config.toml
n_head = 2
init_std_up = 0.0201
optimizer = "muon_variant"
lr = 0.00676
grad_clip = 2.0
warmup_steps = 200
decay_fraction = 0.884
decay_shape = "linear"
dataset = "wikipedia_en"
Each number is 50 + 10 x the weight over its row's rms, rounded and kept within 0 to 99. Layers, rows and columns count from 0. The size before them is the row's rms in percent of the matrix's.

# up: layer 5 MLP up, 1536x192, rms 0.122, rows 614-666, columns 0-63
# down: layer 5 MLP down (transposed), 1536x192, rms 0.0437, rows 614-665, columns 0-63
up614 087:62 51 45 58 47 57 55 58 56 40 68 52 59 76 69 37 54 46 40 65 51 52 45 51 55 51 59 38 45 55 37 44 57 70 52 56 50 61 48 58 31 42 48 37 47 44 38 48 58 43 51 47 37 54 39 65 52 71 66 43 62 44 45 52
down614 109:47 43 48 41 59 47 40 50 35 54 44 49 39 56 44 59 36 51 58 55 51 50 49 49 49 45 59 69 56 18 50 35 55 48 52 46 45 47 47 51 46 65 62 59 45 70 53 28 38 49 66 57 44 62 29 60 62 47 51 56 49 63 55 42
up615 103:51 43 46 31 55 46 53 45 50 55 64 50 47 42 54 51 60 40 70 60 56 41 32 71 56 53 47 33 40 29 50 38 47 42 73 53 49 41 47 53 48 56 45 53 47 50 65 41 55 53 43 43 51 59 56 50 68 61 53 48 42 43 43 51
down615 111:39 39 58 52 36 56 49 31 56 47 51 48 42 47 54 66 50 46 45 49 43 40 70 43 50 51 60 37 65 50 64 48 45 34 36 63 59 57 32 50 38 48 41 59 47 68 50 71 36 50 59 59 50 55 42 57 55 54 66 56 54 54 40 40
up616 102:38 49 43 39 61 58 49 54 67 43 54 52 45 53 51 55 44 49 54 44 68 43 62 48 55 44 48 57 49 65 63 46 44 48 59 52 57 44 48 34 68 48 47 61 40 22 74 41 34 42 52 65 43 49 41 46 60 25 30 59 60 49 52 32
down616 099:52 34 49 49 46 51 45 60 51 47 47 38 57 49 47 36 46 46 46 60 47 41 57 52 41 58 37 34 42 60 54 58 53 43 40 49 50 37 39 53 50 39 46 32 47 58 69 48 44 58 42 46 68 60 50 29 57 63 33 59 55 40 49 51
up617 119:42 42 52 41 48 46 57 43 46 52 52 59 63 58 51 59 44 61 54 49 39 52 47 45 39 45 65 52 58 70 50 43 46 55 68 35 46 48 50 52 39 61 53 25 42 64 44 58 44 52 45 37 53 51 33 60 65 37 29 52 65 64 40 37
down617 123:55 44 62 47 19 59 55 48 55 51 65 52 75 55 63 41 31 54 54 59 57 38 59 49 65 53 50 52 49 50 52 42 63 51 42 52 59 42 55 44 53 51 57 57 41 54 54 52 63 21 41 69 47 24 47 27 48 39 24 34 45 50 48 60
up618 101:39 57 51 54 48 47 51 69 60 52 49 52 71 60 41 64 54 52 45 69 52 37 32 46 45 53 30 59 47 39 62 31 34 44 64 62 38 39 42 57 50 44 49 40 40 44 43 49 53 48 37 49 50 38 54 51 55 55 50 52 48 60 39 25
down618 102:43 55 53 47 55 50 32 38 33 54 59 41 40 56 60 60 36 51 64 32 48 49 42 43 57 50 56 45 42 59 46 50 59 48 49 39 59 65 42 51 43 49 48 26 57 56 56 47 57 45 64 50 58 41 50 50 39 48 52 55 50 53 60 41
up619 108:80 54 48 32 67 59 42 33 40 69 62 49 55 44 51 42 50 51 40 67 40 46 50 53 50 71 58 51 49 33 40 61 61 40 42 69 49 49 44 43 50 45 46 41 43 56 57 32 54 46 34 39 41 41 35 46 37 42 51 60 59 36 58 51
down619 110:50 62 66 50 39 53 54 58 72 40 42 52 60 56 66 72 62 55 63 55 51 46 40 55 29 53 44 50 58 40 52 41 43 54 37 30 41 68 42 46 46 52 56 44 62 52 46 51 56 58 33 70 66 59 59 46 35 53 44 46 39 59 37 43
up620 100:47 47 55 50 52 43 57 41 51 12 56 46 69 56 48 40 47 53 53 47 54 56 67 52 39 54 53 55 49 53 70 41 43 57 58 30 57 59 50 51 36 47 59 44 41 19 63 38 41 39 44 58 58 36 57 40 51 51 52 61 42 54 61 57
down620 099:51 45 56 57 44 46 51 40 39 36 46 27 39 26 62 49 38 41 49 63 53 38 54 58 55 56 33 60 40 37 47 45 61 55 38 38 28 33 65 58 66 32 53 47 46 57 45 55 45 52 45 48 36 54 56 60 40 74 65 44 38 50 52 56
up621 108:53 57 57 54 41 55 45 40 47 34 52 63 44 43 61 41 43 39 47 59 46 51 54 28 46 40 55 44 52 61 50 58 68 47 55 63 41 43 53 65 50 51 44 44 61 50 39 44 45 50 48 55 39 42 38 32 43 56 46 58 33 44 44 52
down621 097:60 41 53 60 29 52 55 45 37 41 43 41 49 40 40 52 56 61 46 52 52 62 29 57 63 48 52 45 46 48 43 47 49 55 54 60 44 53 62 41 41 21 41 41 62 37 51 61 58 38 67 55 37 54 40 46 47 44 43 53 48 50 59 36
up622 100:51 44 55 42 52 65 45 35 58 36 48 59 41 38 60 55 45 58 59 52 56 45 50 56 49 57 66 47 51 66 44 49 58 52 45 22 58 47 41 57 54 47 38 37 44 54 50 54 53 60 46 55 36 25 66 43 42 42 28 31 70 30 47 57
down622 095:62 60 62 47 50 46 40 52 32 57 60 41 60 59 43 50 53 58 41 50 52 47 50 46 45 44 64 56 39 46 57 54 51 44 61 53 49 41 44 49 49 55 60 58 58 66 63 49 33 21 61 59 68 70 41 44 62 66 54 54 33 49 51 51
up623 094:64 52 48 31 59 57 53 50 53 34 37 49 66 54 67 43 68 35 50 47 48 61 35 59 34 65 71 59 59 59 53 56 40 68 49 47 48 55 41 51 70 44 52 48 54 46 54 52 61 45 60 49 36 48 67 47 40 40 56 37 50 47 43 54
down623 101:57 72 73 59 54 55 62 68 63 48 43 35 49 46 25 49 62 49 42 52 42 32 45 41 50 51 50 45 65 37 46 44 59 31 56 39 54 47 65 33 61 62 82 67 48 48 43 38 55 50 53 48 51 49 43 54 49 50 49 68 48 53 43 53
up624 106:56 29 41 28 65 37 42 42 36 55 64 49 47 50 44 51 64 41 47 35 42 50 37 68 59 59 36 51 61 58 50 48 57 66 51 50 63 58 47 56 50 55 39 53 48 49 45 47 55 55 34 59 60 40 48 65 57 41 26 48 43 59 50 51
down624 109:63 51 42 46 43 58 47 58 48 37 56 59 53 66 30 69 52 63 68 38 51 47 49 38 63 38 56 41 38 59 43 45 61 42 35 41 46 42 47 51 34 47 63 39 28 41 56 54 49 59 54 70 53 58 38 65 53 53 68 62 46 60 39 63
up625 100:36 45 21 56 58 73 33 43 39 47 47 56 41 39 52 32 43 63 40 57 38 37 50 60 47 56 35 49 55 36 41 51 39 42 40 36 35 76 45 43 37 50 47 46 53 60 58 50 61 31 49 61 44 37 51 59 63 42 50 55 42 32 70 51
down625 098:46 41 54 54 35 35 44 46 57 59 54 60 59 60 63 66 47 26 39 46 51 48 46 49 56 53 43 50 38 51 52 49 64 40 57 54 66 54 47 49 38 51 55 30 49 21 74 34 44 49 38 47 66 43 48 48 54 61 62 58 44 49 61 49
up626 099:57 51 72 50 63 43 46 60 48 36 40 50 51 60 52 55 39 48 42 65 52 59 48 74 53 51 42 52 42 49 42 56 42 38 58 42 39 59 58 62 45 37 35 48 58 77 50 43 45 47 65 63 51 38 54 47 56 43 65 49 51 52 71 43
down626 091:45 46 59 54 58 66 59 46 71 64 64 56 43 34 62 53 62 49 46 42 54 44 61 38 63 50 58 52 46 22 35 66 47 45 46 21 38 35 27 39 48 62 53 56 48 48 45 70 69 35 34 58 57 40 47 49 40 39 39 51 39 49 32 62
up627 107:27 47 44 43 48 63 51 46 57 41 48 50 40 55 45 52 68 46 46 49 42 42 54 49 46 45 48 75 53 54 56 56 26 45 54 74 47 65 36 62 30 55 49 43 53 47 64 60 54 40 34 38 47 47 71 55 48 57 48 45 45 71 44 41
down627 113:37 55 44 51 54 59 68 36 44 49 43 38 42 49 53 51 37 56 48 53 49 29 46 51 54 62 51 27 41 56 32 29 53 51 57 37 50 53 38 54 50 54 72 55 49 49 23 53 61 60 53 56 61 53 42 58 66 49 57 46 56 63 57 47
up628 098:51 61 51 56 39 50 54 52 46 47 48 46 41 32 58 59 35 47 33 57 45 59 61 59 58 49 50 55 54 48 58 52 44 46 34 43 49 47 39 41 46 51 50 36 53 28 74 46 61 46 48 53 43 37 65 29 43 50 57 71 38 66 47 49
down628 099:49 66 68 46 51 57 45 52 36 42 46 52 62 32 36 55 53 74 45 57 47 46 38 52 60 41 48 32 26 44 60 57 60 54 48 44 45 47 51 61 51 42 50 54 55 38 42 40 37 46 60 65 65 41 28 56 45 54 57 52 58 49 42 49
up629 103:51 43 49 59 60 45 42 55 52 43 58 55 49 54 54 38 61 48 48 57 58 61 68 45 37 45 58 68 62 52 57 35 36 46 45 52 40 58 54 51 33 47 35 53 47 62 35 55 32 54 41 57 66 47 43 49 57 48 59 60 61 40 49 49
down629 106:55 37 34 50 48 62 44 53 45 60 43 60 40 49 47 49 56 50 48 57 50 40 62 37 51 51 54 47 60 62 46 37 53 53 44 52 60 23 43 60 54 48 60 31 45 56 56 41 50 54 54 36 53 40 45 47 60 39 28 47 67 56 33 63
up630 101:53 52 60 62 62 49 38 59 64 30 38 52 38 49 55 45 43 53 48 67 47 59 41 48 46 31 57 48 38 57 52 53 34 50 43 50 59 40 58 59 55 45 36 56 60 65 68 58 53 66 48 22 41 51 61 53 52 39 65 63 46 46 63 50
down630 093:55 45 64 54 43 32 68 38 60 43 58 59 53 58 52 44 52 63 43 39 33 44 48 57 36 49 65 49 42 37 44 37 47 64 61 36 51 37 58 42 50 38 45 36 73 51 58 48 51 50 51 46 56 52 58 48 53 43 47 55 32 40 36 58
up631 093:33 46 65 48 60 51 66 57 42 40 49 58 52 42 56 63 42 44 53 63 65 55 40 47 41 39 48 42 47 68 48 64 47 51 64 72 47 51 45 70 61 42 49 52 57 45 57 61 41 44 50 68 52 50 39 32 51 60 69 44 41 43 67 36
down631 097:53 69 50 53 56 47 52 45 49 50 32 49 47 63 52 64 61 43 59 48 57 44 63 43 49 46 61 38 45 43 51 42 51 43 46 64 34 49 43 55 39 55 54 54 40 34 49 56 40 46 45 58 43 47 48 62 43 51 49 59 37 41 58 50
up632 085:49 44 47 49 53 50 41 36 56 55 49 55 39 47 52 45 59 37 36 52 49 49 51 55 65 49 54 44 62 52 47 64 49 69 51 69 44 72 49 53 28 36 56 42 42 45 25 53 75 46 57 37 45 44 49 35 49 40 50 45 61 36 77 46
down632 088:70 45 51 63 49 50 49 57 60 61 41 53 58 30 38 51 62 38 50 60 42 54 39 70 56 56 57 41 32 36 49 45 53 35 57 45 53 39 40 52 38 48 47 33 55 49 49 61 39 52 69 67 66 41 57 48 51 64 46 42 56 24 46 55
up633 095:62 69 51 39 49 42 57 51 49 58 47 62 54 67 51 65 58 70 57 49 51 37 57 33 66 76 65 58 52 54 54 53 63 48 66 65 39 48 55 46 50 32 61 66 54 47 34 47 42 69 60 54 51 48 42 27 47 25 40 46 53 57 55 45
down633 097:53 64 48 53 50 55 73 52 64 59 47 50 61 51 54 46 50 49 49 46 51 75 72 55 47 51 54 48 46 64 60 35 44 42 54 64 64 39 44 71 58 46 37 55 50 38 55 50 44 63 45 36 59 46 51 53 65 53 48 36 37 46 43 48
up634 092:56 51 48 43 56 61 46 48 45 53 67 45 51 45 47 45 61 51 42 67 35 54 41 35 41 63 51 55 61 43 46 51 46 56 53 39 48 68 43 46 31 57 62 71 32 44 54 54 64 41 59 43 55 77 60 71 36 58 54 51 58 57 58 42
down634 096:57 57 41 52 47 45 43 61 35 44 39 56 63 68 39 54 67 48 56 37 65 33 34 58 56 50 55 41 49 33 49 64 44 60 40 64 54 24 61 63 58 61 58 56 51 46 48 52 40 44 71 52 34 53 45 41 64 50 59 54 61 55 57 30
up635 098:40 42 41 60 46 45 49 52 69 55 44 63 36 45 37 55 57 41 50 71 63 43 42 47 40 49 64 44 49 56 56 57 56 60 47 56 65 40 62 51 49 39 40 56 41 35 41 44 55 67 46 40 51 57 66 58 54 53 67 30 42 56 53 61
down635 092:59 54 60 56 47 52 49 55 44 33 44 40 63 49 63 41 48 56 50 48 63 52 40 42 54 52 41 53 52 39 56 53 61 44 53 56 48 60 45 58 32 63 51 54 51 60 43 44 46 53 47 49 41 44 45 47 56 68 57 46 39 47 57 55
up636 098:43 58 39 52 38 64 44 62 59 40 47 63 70 51 56 52 55 58 56 39 84 50 37 45 60 50 47 45 56 69 54 41 27 44 38 65 63 54 53 56 51 37 39 47 65 40 74 29 49 46 62 63 52 52 49 48 40 50 49 53 56 49 44 64
down636 106:58 40 50 59 48 61 44 54 55 52 39 62 58 46 41 71 60 52 60 46 49 30 56 52 53 40 66 53 56 31 27 52 53 48 43 48 48 48 46 71 52 45 54 52 31 42 20 51 39 55 11 55 46 46 67 37 56 50 41 36 52 45 56 64
up637 091:30 38 42 42 48 53 35 62 58 49 43 45 30 48 56 46 61 59 40 57 49 57 57 48 30 55 52 44 61 59 58 41 50 50 93 38 64 52 59 43 50 56 48 51 36 43 39 48 58 49 34 56 35 51 50 37 73 72 53 46 45 63 47 48
down637 089:46 52 38 61 61 54 51 45 59 31 43 64 44 53 48 56 58 45 59 59 47 29 55 52 39 45 46 33 45 28 28 46 39 55 39 50 57 56 52 61 39 63 45 54 51 44 51 52 71 31 74 67 50 64 48 55 61 43 42 38 38 56 51 45
up638 096:42 40 53 72 59 51 68 55 38 54 62 45 53 52 63 39 56 61 50 57 34 54 48 30 72 38 59 54 19 50 57 37 56 60 54 60 40 59 45 51 47 55 44 53 52 64 61 49 47 60 58 47 53 40 41 56 55 39 52 57 50 66 41 50
down638 103:45 60 45 46 37 36 37 43 43 40 36 48 57 59 59 36 50 36 50 53 64 71 60 50 63 32 56 54 61 52 45 54 63 61 57 53 61 72 46 52 15 45 65 34 49 60 42 63 40 49 70 45 52 68 35 36 42 61 56 38 56 48 52 56
up639 097:47 55 49 52 47 63 78 42 46 33 55 53 71 32 45 36 56 46 49 60 45 41 51 70 54 42 49 54 53 37 66 32 58 61 31 65 42 44 42 45 53 49 63 53 42 48 67 53 45 32 50 73 50 42 40 52 61 75 46 55 57 53 51 37
down639 094:50 60 52 54 34 68 40 37 46 54 74 31 48 63 80 60 59 50 58 54 26 55 48 55 48 48 63 65 48 56 53 49 38 40 53 36 56 53 52 49 43 60 50 42 36 24 54 53 46 26 35 56 55 50 68 27 52 35 45 49 34 29 65 49
up640 097:29 42 38 40 41 52 51 54 56 59 62 64 46 44 44 52 54 56 34 43 63 53 60 47 50 38 29 41 40 56 50 38 40 44 53 63 55 43 48 64 50 49 49 61 53 43 52 66 72 39 51 49 60 40 48 44 51 44 51 47 46 42 37 60
down640 108:60 39 48 53 53 48 56 50 56 24 44 50 55 47 49 49 56 40 53 56 33 41 51 51 47 58 46 47 74 38 43 45 66 42 53 50 73 51 40 32 48 36 49 45 53 51 48 46 39 57 44 55 41 45 46 78 60 44 53 41 59 47 52 56
up641 102:42 71 39 53 55 53 50 57 37 46 51 49 31 58 71 39 53 39 48 65 65 56 41 40 48 35 67 62 52 41 50 57 62 44 36 41 52 59 44 47 43 46 31 51 51 56 46 40 56 47 65 45 50 54 35 43 33 39 53 39 35 39 36 45
down641 107:67 56 39 54 45 52 46 51 56 39 33 49 56 52 67 57 43 44 42 45 55 47 41 44 47 53 51 32 56 66 50 54 71 57 62 40 35 34 64 51 55 46 56 38 57 42 27 33 51 53 55 43 42 37 52 60 63 53 43 48 54 49 47 51
up642 112:41 56 51 54 51 47 55 48 69 45 47 44 53 25 46 47 56 54 44 50 41 26 42 41 36 54 68 46 61 57 53 54 55 40 55 51 49 41 56 63 51 56 50 58 63 41 49 64 52 36 41 41 65 46 44 40 57 55 40 45 50 47 56 46
down642 113:37 31 33 55 55 53 55 41 70 56 54 68 58 52 36 49 57 40 46 49 48 56 57 68 48 65 39 61 60 64 53 49 34 55 32 52 24 51 43 54 49 60 41 61 48 56 51 44 44 45 56 48 56 62 52 61 52 35 64 52 54 50 43 50
up643 103:56 64 34 56 66 53 69 61 55 61 67 58 31 61 46 58 45 41 53 60 32 47 33 56 49 48 49 50 45 63 47 69 53 50 46 46 53 42 49 50 54 51 39 52 46 43 65 36 53 41 37 54 69 48 41 51 78 50 57 48 52 42 43 44
down643 110:56 45 44 59 47 51 49 59 68 39 40 58 38 64 59 41 38 54 46 40 48 34 45 46 41 57 45 56 44 70 43 46 51 52 53 46 38 52 23 44 64 39 58 42 50 53 59 32 54 53 49 49 62 56 55 63 43 68 35 64 46 46 70 53
up644 097:36 29 42 43 56 46 62 55 50 53 58 56 45 43 63 45 79 55 42 41 39 39 30 57 47 49 58 40 55 60 53 35 58 49 53 38 47 54 64 30 49 44 47 36 56 48 65 48 38 52 29 50 67 50 56 57 56 60 56 56 30 64 71 47
down644 099:53 55 65 58 14 54 55 44 44 44 31 62 41 36 52 50 55 55 61 38 65 41 44 42 50 47 68 44 53 53 61 45 32 28 43 56 56 44 48 54 40 39 52 43 42 37 46 39 43 39 47 56 32 62 44 45 59 52 56 42 41 44 61 50
up645 098:35 49 47 47 57 51 71 43 45 60 50 46 59 47 27 50 39 46 62 59 44 44 67 45 57 41 78 59 53 48 38 51 60 47 44 32 45 63 43 53 54 54 62 24 50 57 50 57 48 46 51 34 53 44 63 52 39 42 62 62 68 55 41 51
down645 104:52 43 61 60 38 51 36 35 48 36 59 68 47 49 65 56 51 49 43 65 60 75 38 58 39 32 63 53 30 51 42 42 61 48 59 49 50 58 52 65 34 56 42 55 34 44 53 50 59 30 49 49 42 39 57 31 45 53 77 39 41 40 36 47
up646 101:44 66 33 51 69 65 38 68 36 51 31 59 53 52 49 50 37 43 70 43 59 50 42 42 52 47 58 68 48 42 42 46 39 41 34 59 48 52 38 50 69 56 56 48 50 48 59 67 54 51 67 42 54 51 46 33 54 34 47 54 32 71 63 38
down646 096:44 67 65 41 31 36 55 65 52 49 53 54 61 59 37 67 45 47 41 63 38 49 51 53 63 58 46 27 28 51 38 55 58 32 54 61 54 52 45 46 41 60 37 36 52 58 59 52 60 35 23 48 49 42 46 40 50 74 54 46 63 30 55 56
up647 094:50 71 52 58 59 65 57 56 64 52 65 52 54 54 44 41 50 56 59 60 60 53 33 51 59 59 46 58 38 43 54 39 43 52 57 69 44 60 45 61 40 45 40 58 40 58 61 40 38 45 66 48 39 49 58 39 54 68 47 47 40 51 52 59
down647 086:43 59 50 55 46 37 57 36 43 55 35 52 40 57 68 47 60 54 42 52 52 55 58 26 40 46 40 32 37 47 58 58 51 56 55 40 59 69 48 41 51 43 27 57 42 46 46 50 54 43 45 42 49 61 57 48 61 50 70 61 35 39 52 65
up648 095:54 48 40 57 37 57 58 40 56 50 56 69 46 63 43 53 41 50 38 39 66 49 54 50 51 56 70 61 47 49 55 39 60 52 55 62 41 67 51 54 59 46 34 49 45 59 58 42 55 66 41 39 58 65 49 24 33 47 36 38 61 32 58 43
down648 098:38 39 61 44 46 40 50 56 44 55 38 56 41 48 52 33 59 55 47 40 40 36 40 62 53 43 63 51 55 54 46 53 40 52 30 59 72 47 58 72 54 37 44 57 39 60 48 55 53 47 64 40 49 51 40 73 43 45 46 64 54 52 46 40
up649 101:66 47 41 49 53 70 51 58 50 46 38 45 61 26 45 60 47 45 53 34 67 44 53 44 57 54 46 50 52 66 56 45 38 66 69 32 59 55 47 55 61 47 55 44 30 39 45 68 43 72 64 39 38 54 51 42 50 45 47 63 40 58 42 64
down649 102:56 48 61 64 36 45 46 45 50 43 50 56 53 62 50 55 41 57 29 48 45 64 62 48 47 45 48 37 41 54 36 42 58 48 45 63 55 49 53 42 60 53 46 58 44 45 44 50 55 40 39 70 78 62 48 45 46 32 74 40 39 38 51 54
up650 101:37 51 75 51 46 43 39 60 46 66 46 50 55 52 43 52 61 32 38 62 52 61 46 53 47 37 44 46 38 41 60 38 45 64 67 48 59 67 36 54 58 56 54 45 50 45 65 36 53 54 37 58 34 65 62 44 65 35 63 44 48 55 44 62
down650 104:38 68 47 68 54 50 57 42 43 48 49 59 36 46 49 37 43 70 45 50 47 46 56 57 53 39 34 44 46 53 63 52 60 44 57 61 45 61 59 48 36 58 63 56 45 66 40 70 50 46 68 36 37 53 53 55 48 37 39 43 38 57 34 50
up651 094:51 63 45 58 60 59 63 68 52 57 50 42 34 36 51 51 55 52 43 62 45 54 42 47 47 48 45 41 57 41 48 36 45 60 48 51 46 39 51 40 56 62 44 63 63 58 45 48 53 55 43 50 59 56 48 49 40 53 42 48 71 60 38 57
down651 089:45 50 49 64 40 64 35 49 70 43 57 47 45 26 50 45 49 50 58 29 26 34 34 45 42 59 48 53 57 40 55 54 61 49 53 39 56 49 43 42 56 53 56 62 71 40 34 49 63 48 50 64 57 61 51 46 51 59 58 53 60 48 65 71
up652 105:50 37 50 36 73 34 55 58 53 47 46 57 51 54 50 52 61 56 61 59 57 59 37 45 41 66 38 46 31 50 45 50 54 59 54 58 57 52 45 49 29 46 55 38 52 48 44 48 52 52 45 54 56 40 49 36 61 55 48 55 47 40 56 60
down652 112:55 51 45 41 58 33 82 41 52 58 59 43 55 58 81 41 53 41 62 59 27 69 52 42 62 52 54 35 45 47 46 62 34 47 45 65 32 51 54 57 46 37 59 57 59 60 40 51 37 56 61 42 55 49 48 52 58 37 38 41 46 64 34 50
up653 104:53 43 54 31 44 57 74 45 32 40 45 44 51 59 42 71 60 60 66 36 51 47 41 68 39 49 53 50 47 36 45 24 43 51 56 60 45 48 47 62 53 60 69 49 43 50 39 47 51 48 42 45 56 57 56 56 55 45 59 50 52 46 37 57
down653 106:53 46 60 40 48 42 52 36 54 49 54 39 37 50 73 49 52 61 64 38 60 54 63 54 50 58 42 51 50 68 46 55 53 54 40 51 46 51 47 45 39 66 62 59 51 59 46 27 46 41 55 35 42 47 43 49 50 47 49 40 71 65 43 49
up654 102:62 66 46 53 51 52 48 37 59 63 38 66 45 64 69 51 34 50 58 62 54 36 45 81 55 66 38 36 38 55 45 62 42 42 60 50 46 57 51 45 63 58 50 53 50 48 37 55 56 44 62 31 46 52 54 42 58 42 53 34 48 42 35 46
down654 098:50 49 57 63 44 59 58 50 54 52 55 47 34 63 72 42 41 44 29 58 45 61 74 36 48 46 45 56 46 45 54 44 46 48 49 55 52 59 49 53 40 50 44 32 34 60 51 44 49 38 39 44 46 39 34 40 43 63 62 48 47 48 56 59
up655 100:49 48 63 56 52 45 46 30 40 41 51 42 50 50 73 36 41 53 52 38 54 53 45 55 56 56 50 48 62 68 54 82 42 45 39 55 51 51 62 50 50 45 47 68 59 53 59 64 58 74 56 63 75 45 36 46 46 60 42 30 50 57 49 37
down655 094:56 75 73 40 55 47 33 54 34 58 67 38 49 56 47 63 47 40 49 59 75 59 48 37 56 31 52 41 49 52 46 45 29 48 51 55 63 64 34 33 36 45 63 43 58 41 59 69 45 52 59 34 49 52 54 46 62 43 65 57 49 70 53 46
up656 102:43 57 40 45 55 54 61 52 44 36 62 42 46 55 68 47 44 58 56 22 46 54 50 55 58 49 68 58 54 74 50 46 49 72 53 45 43 63 70 63 56 49 57 67 59 69 54 56 52 58 60 45 43 68 52 55 48 32 43 54 37 73 57 44
down656 097:47 57 62 44 57 57 29 60 70 45 58 67 49 42 31 65 32 61 45 54 44 57 60 56 56 33 46 63 42 50 46 72 49 68 56 48 66 64 69 72 47 45 37 43 32 53 57 64 50 47 56 62 52 44 39 33 59 33 53 56 54 40 42 54
up657 094:53 47 54 47 40 63 53 48 50 59 53 54 41 58 47 41 50 58 75 52 56 52 42 35 41 68 39 69 39 42 47 53 40 65 54 49 57 39 69 52 51 45 43 38 47 45 67 62 55 36 53 43 52 44 61 45 56 46 55 57 49 22 57 53
down657 098:48 60 59 61 40 72 29 52 69 49 58 43 48 57 68 56 28 42 52 54 68 66 41 42 59 55 55 48 46 55 50 49 49 42 54 47 50 58 27 48 46 51 48 39 47 47 44 54 55 59 66 53 59 55 48 66 49 47 60 44 37 38 42 53
up658 111:35 57 43 41 71 42 58 55 45 41 61 57 57 50 55 39 48 53 55 47 47 25 59 43 55 76 45 65 53 52 70 36 53 63 52 49 62 45 53 59 66 64 63 56 36 35 49 45 51 64 39 42 53 56 39 58 32 39 42 40 50 45 63 58
down658 114:30 64 47 52 66 34 39 60 65 44 38 52 48 53 33 59 44 53 72 48 54 40 52 45 69 60 58 36 48 58 64 50 48 40 50 38 62 64 42 52 36 64 54 40 54 59 37 47 48 30 57 41 47 56 60 39 48 27 48 53 53 28 48 53
up659 093:36 53 31 54 62 45 32 46 41 45 38 39 59 59 52 43 48 31 53 52 44 57 56 50 36 58 43 39 45 51 27 38 47 51 56 54 40 56 26 56 38 56 49 44 57 56 63 44 63 38 61 58 60 47 49 56 28 60 54 54 40 65 47 51
down659 095:29 50 42 77 50 58 48 55 55 34 47 76 34 58 38 62 47 54 42 43 42 43 68 55 71 28 68 57 40 58 60 39 47 53 41 43 60 47 44 49 39 39 44 50 39 59 57 49 51 54 51 34 45 59 43 47 49 57 69 58 53 40 68 53
up660 095:47 46 37 44 50 44 64 59 36 66 57 51 51 45 63 51 50 59 46 40 56 73 34 59 40 56 44 36 60 41 46 62 28 33 36 43 42 51 47 48 45 59 53 35 54 50 44 48 50 55 49 55 53 32 38 28 57 52 34 61 49 58 48 57
down660 094:44 54 51 61 42 54 46 27 48 50 52 58 58 55 57 54 44 44 63 47 53 37 53 42 59 46 51 42 37 47 59 39 40 61 65 64 63 53 50 39 52 52 66 52 56 45 41 38 31 36 52 52 61 61 34 55 57 45 60 29 46 49 51 49
up661 095:45 47 43 61 47 60 43 57 52 49 47 36 37 37 56 34 46 51 48 56 58 33 64 41 59 48 40 56 45 54 51 50 56 49 68 59 40 40 38 63 50 55 55 54 42 41 52 42 54 77 44 41 60 52 56 35 40 47 57 37 43 42 56 56
down661 095:42 29 38 64 60 57 52 45 59 48 47 46 38 57 42 44 40 60 60 40 47 59 33 58 68 55 49 31 38 52 64 61 55 51 45 51 46 50 65 42 46 48 42 54 38 50 49 54 49 71 26 54 69 71 52 55 46 33 47 37 61 45 42 36
up662 107:52 40 69 57 39 57 60 60 56 52 60 43 58 53 35 65 58 27 60 60 50 52 39 60 39 39 45 49 63 37 35 56 57 47 45 53 50 52 56 50 73 53 34 28 60 50 57 48 48 51 70 46 44 53 51 44 39 73 58 67 35 61 57 56
down662 106:57 60 43 45 50 43 50 65 56 42 61 55 44 70 64 49 43 48 58 55 60 63 57 67 41 44 34 46 40 53 35 41 71 59 59 45 62 53 60 35 41 44 34 41 53 64 42 59 27 43 59 39 52 69 46 57 43 56 57 52 26 23 49 48
up663 105:35 47 49 47 52 48 62 15 55 43 50 50 35 62 50 44 53 39 48 60 55 65 40 47 53 54 52 60 51 58 64 46 37 53 37 54 45 65 49 70 59 39 73 37 53 40 34 40 53 62 38 64 60 44 48 50 62 52 55 50 47 27 41 60
down663 109:46 59 46 41 45 63 51 62 48 75 31 58 47 54 45 42 44 60 38 46 66 36 57 65 29 54 57 60 70 28 62 40 51 54 42 51 49 39 50 67 58 54 33 43 53 42 51 39 36 45 71 42 52 34 57 56 39 44 57 53 39 45 36 52
up664 101:53 58 62 38 50 52 61 66 56 56 41 47 43 40 46 69 69 58 49 55 54 24 43 47 34 57 65 48 57 49 61 32 56 46 45 70 55 63 50 66 62 49 51 67 38 48 54 42 38 68 44 40 31 45 37 48 50 47 42 45 70 32 46 57
down664 110:48 50 51 40 40 39 39 51 44 72 33 51 37 49 48 52 41 56 65 62 53 33 42 75 59 37 41 65 45 37 49 56 57 39 54 44 59 49 56 53 58 59 43 33 63 66 58 78 54 64 51 39 34 53 43 28 44 42 38 46 59 54 65 60
up665 106:41 47 63 57 54 38 40 42 58 61 60 43 28 36 45 43 49 59 41 39 52 43 52 42 41 44 48 52 44 44 45 61 50 56 51 51 45 57 71 52 58 45 41 44 57 49 72 57 62 57 19 61 66 58 66 51 46 40 55 37 46 49 56 51
down665 099:48 40 45 35 59 47 48 36 65 49 60 36 47 54 49 48 65 77 48 36 45 62 59 46 59 48 62 56 42 50 41 45 40 54 48 68 44 43 43 58 50 61 33 55 44 45 43 80 45 52 53 50 58 48 41 38 51 57 46 69 54 52 49 53
up666 097:53 60 58 53 78 51 45 49 54 39 53 52 58 24 51 64 39 47 32 46 48 47 68 46 44 52 40 63 60 47 58 52 53 40 59 43 44 56 65 48 55 55 58 62 54 45 51 46 40 44 48 78 52 58 63 51 45 51 49 22 54 63 40 41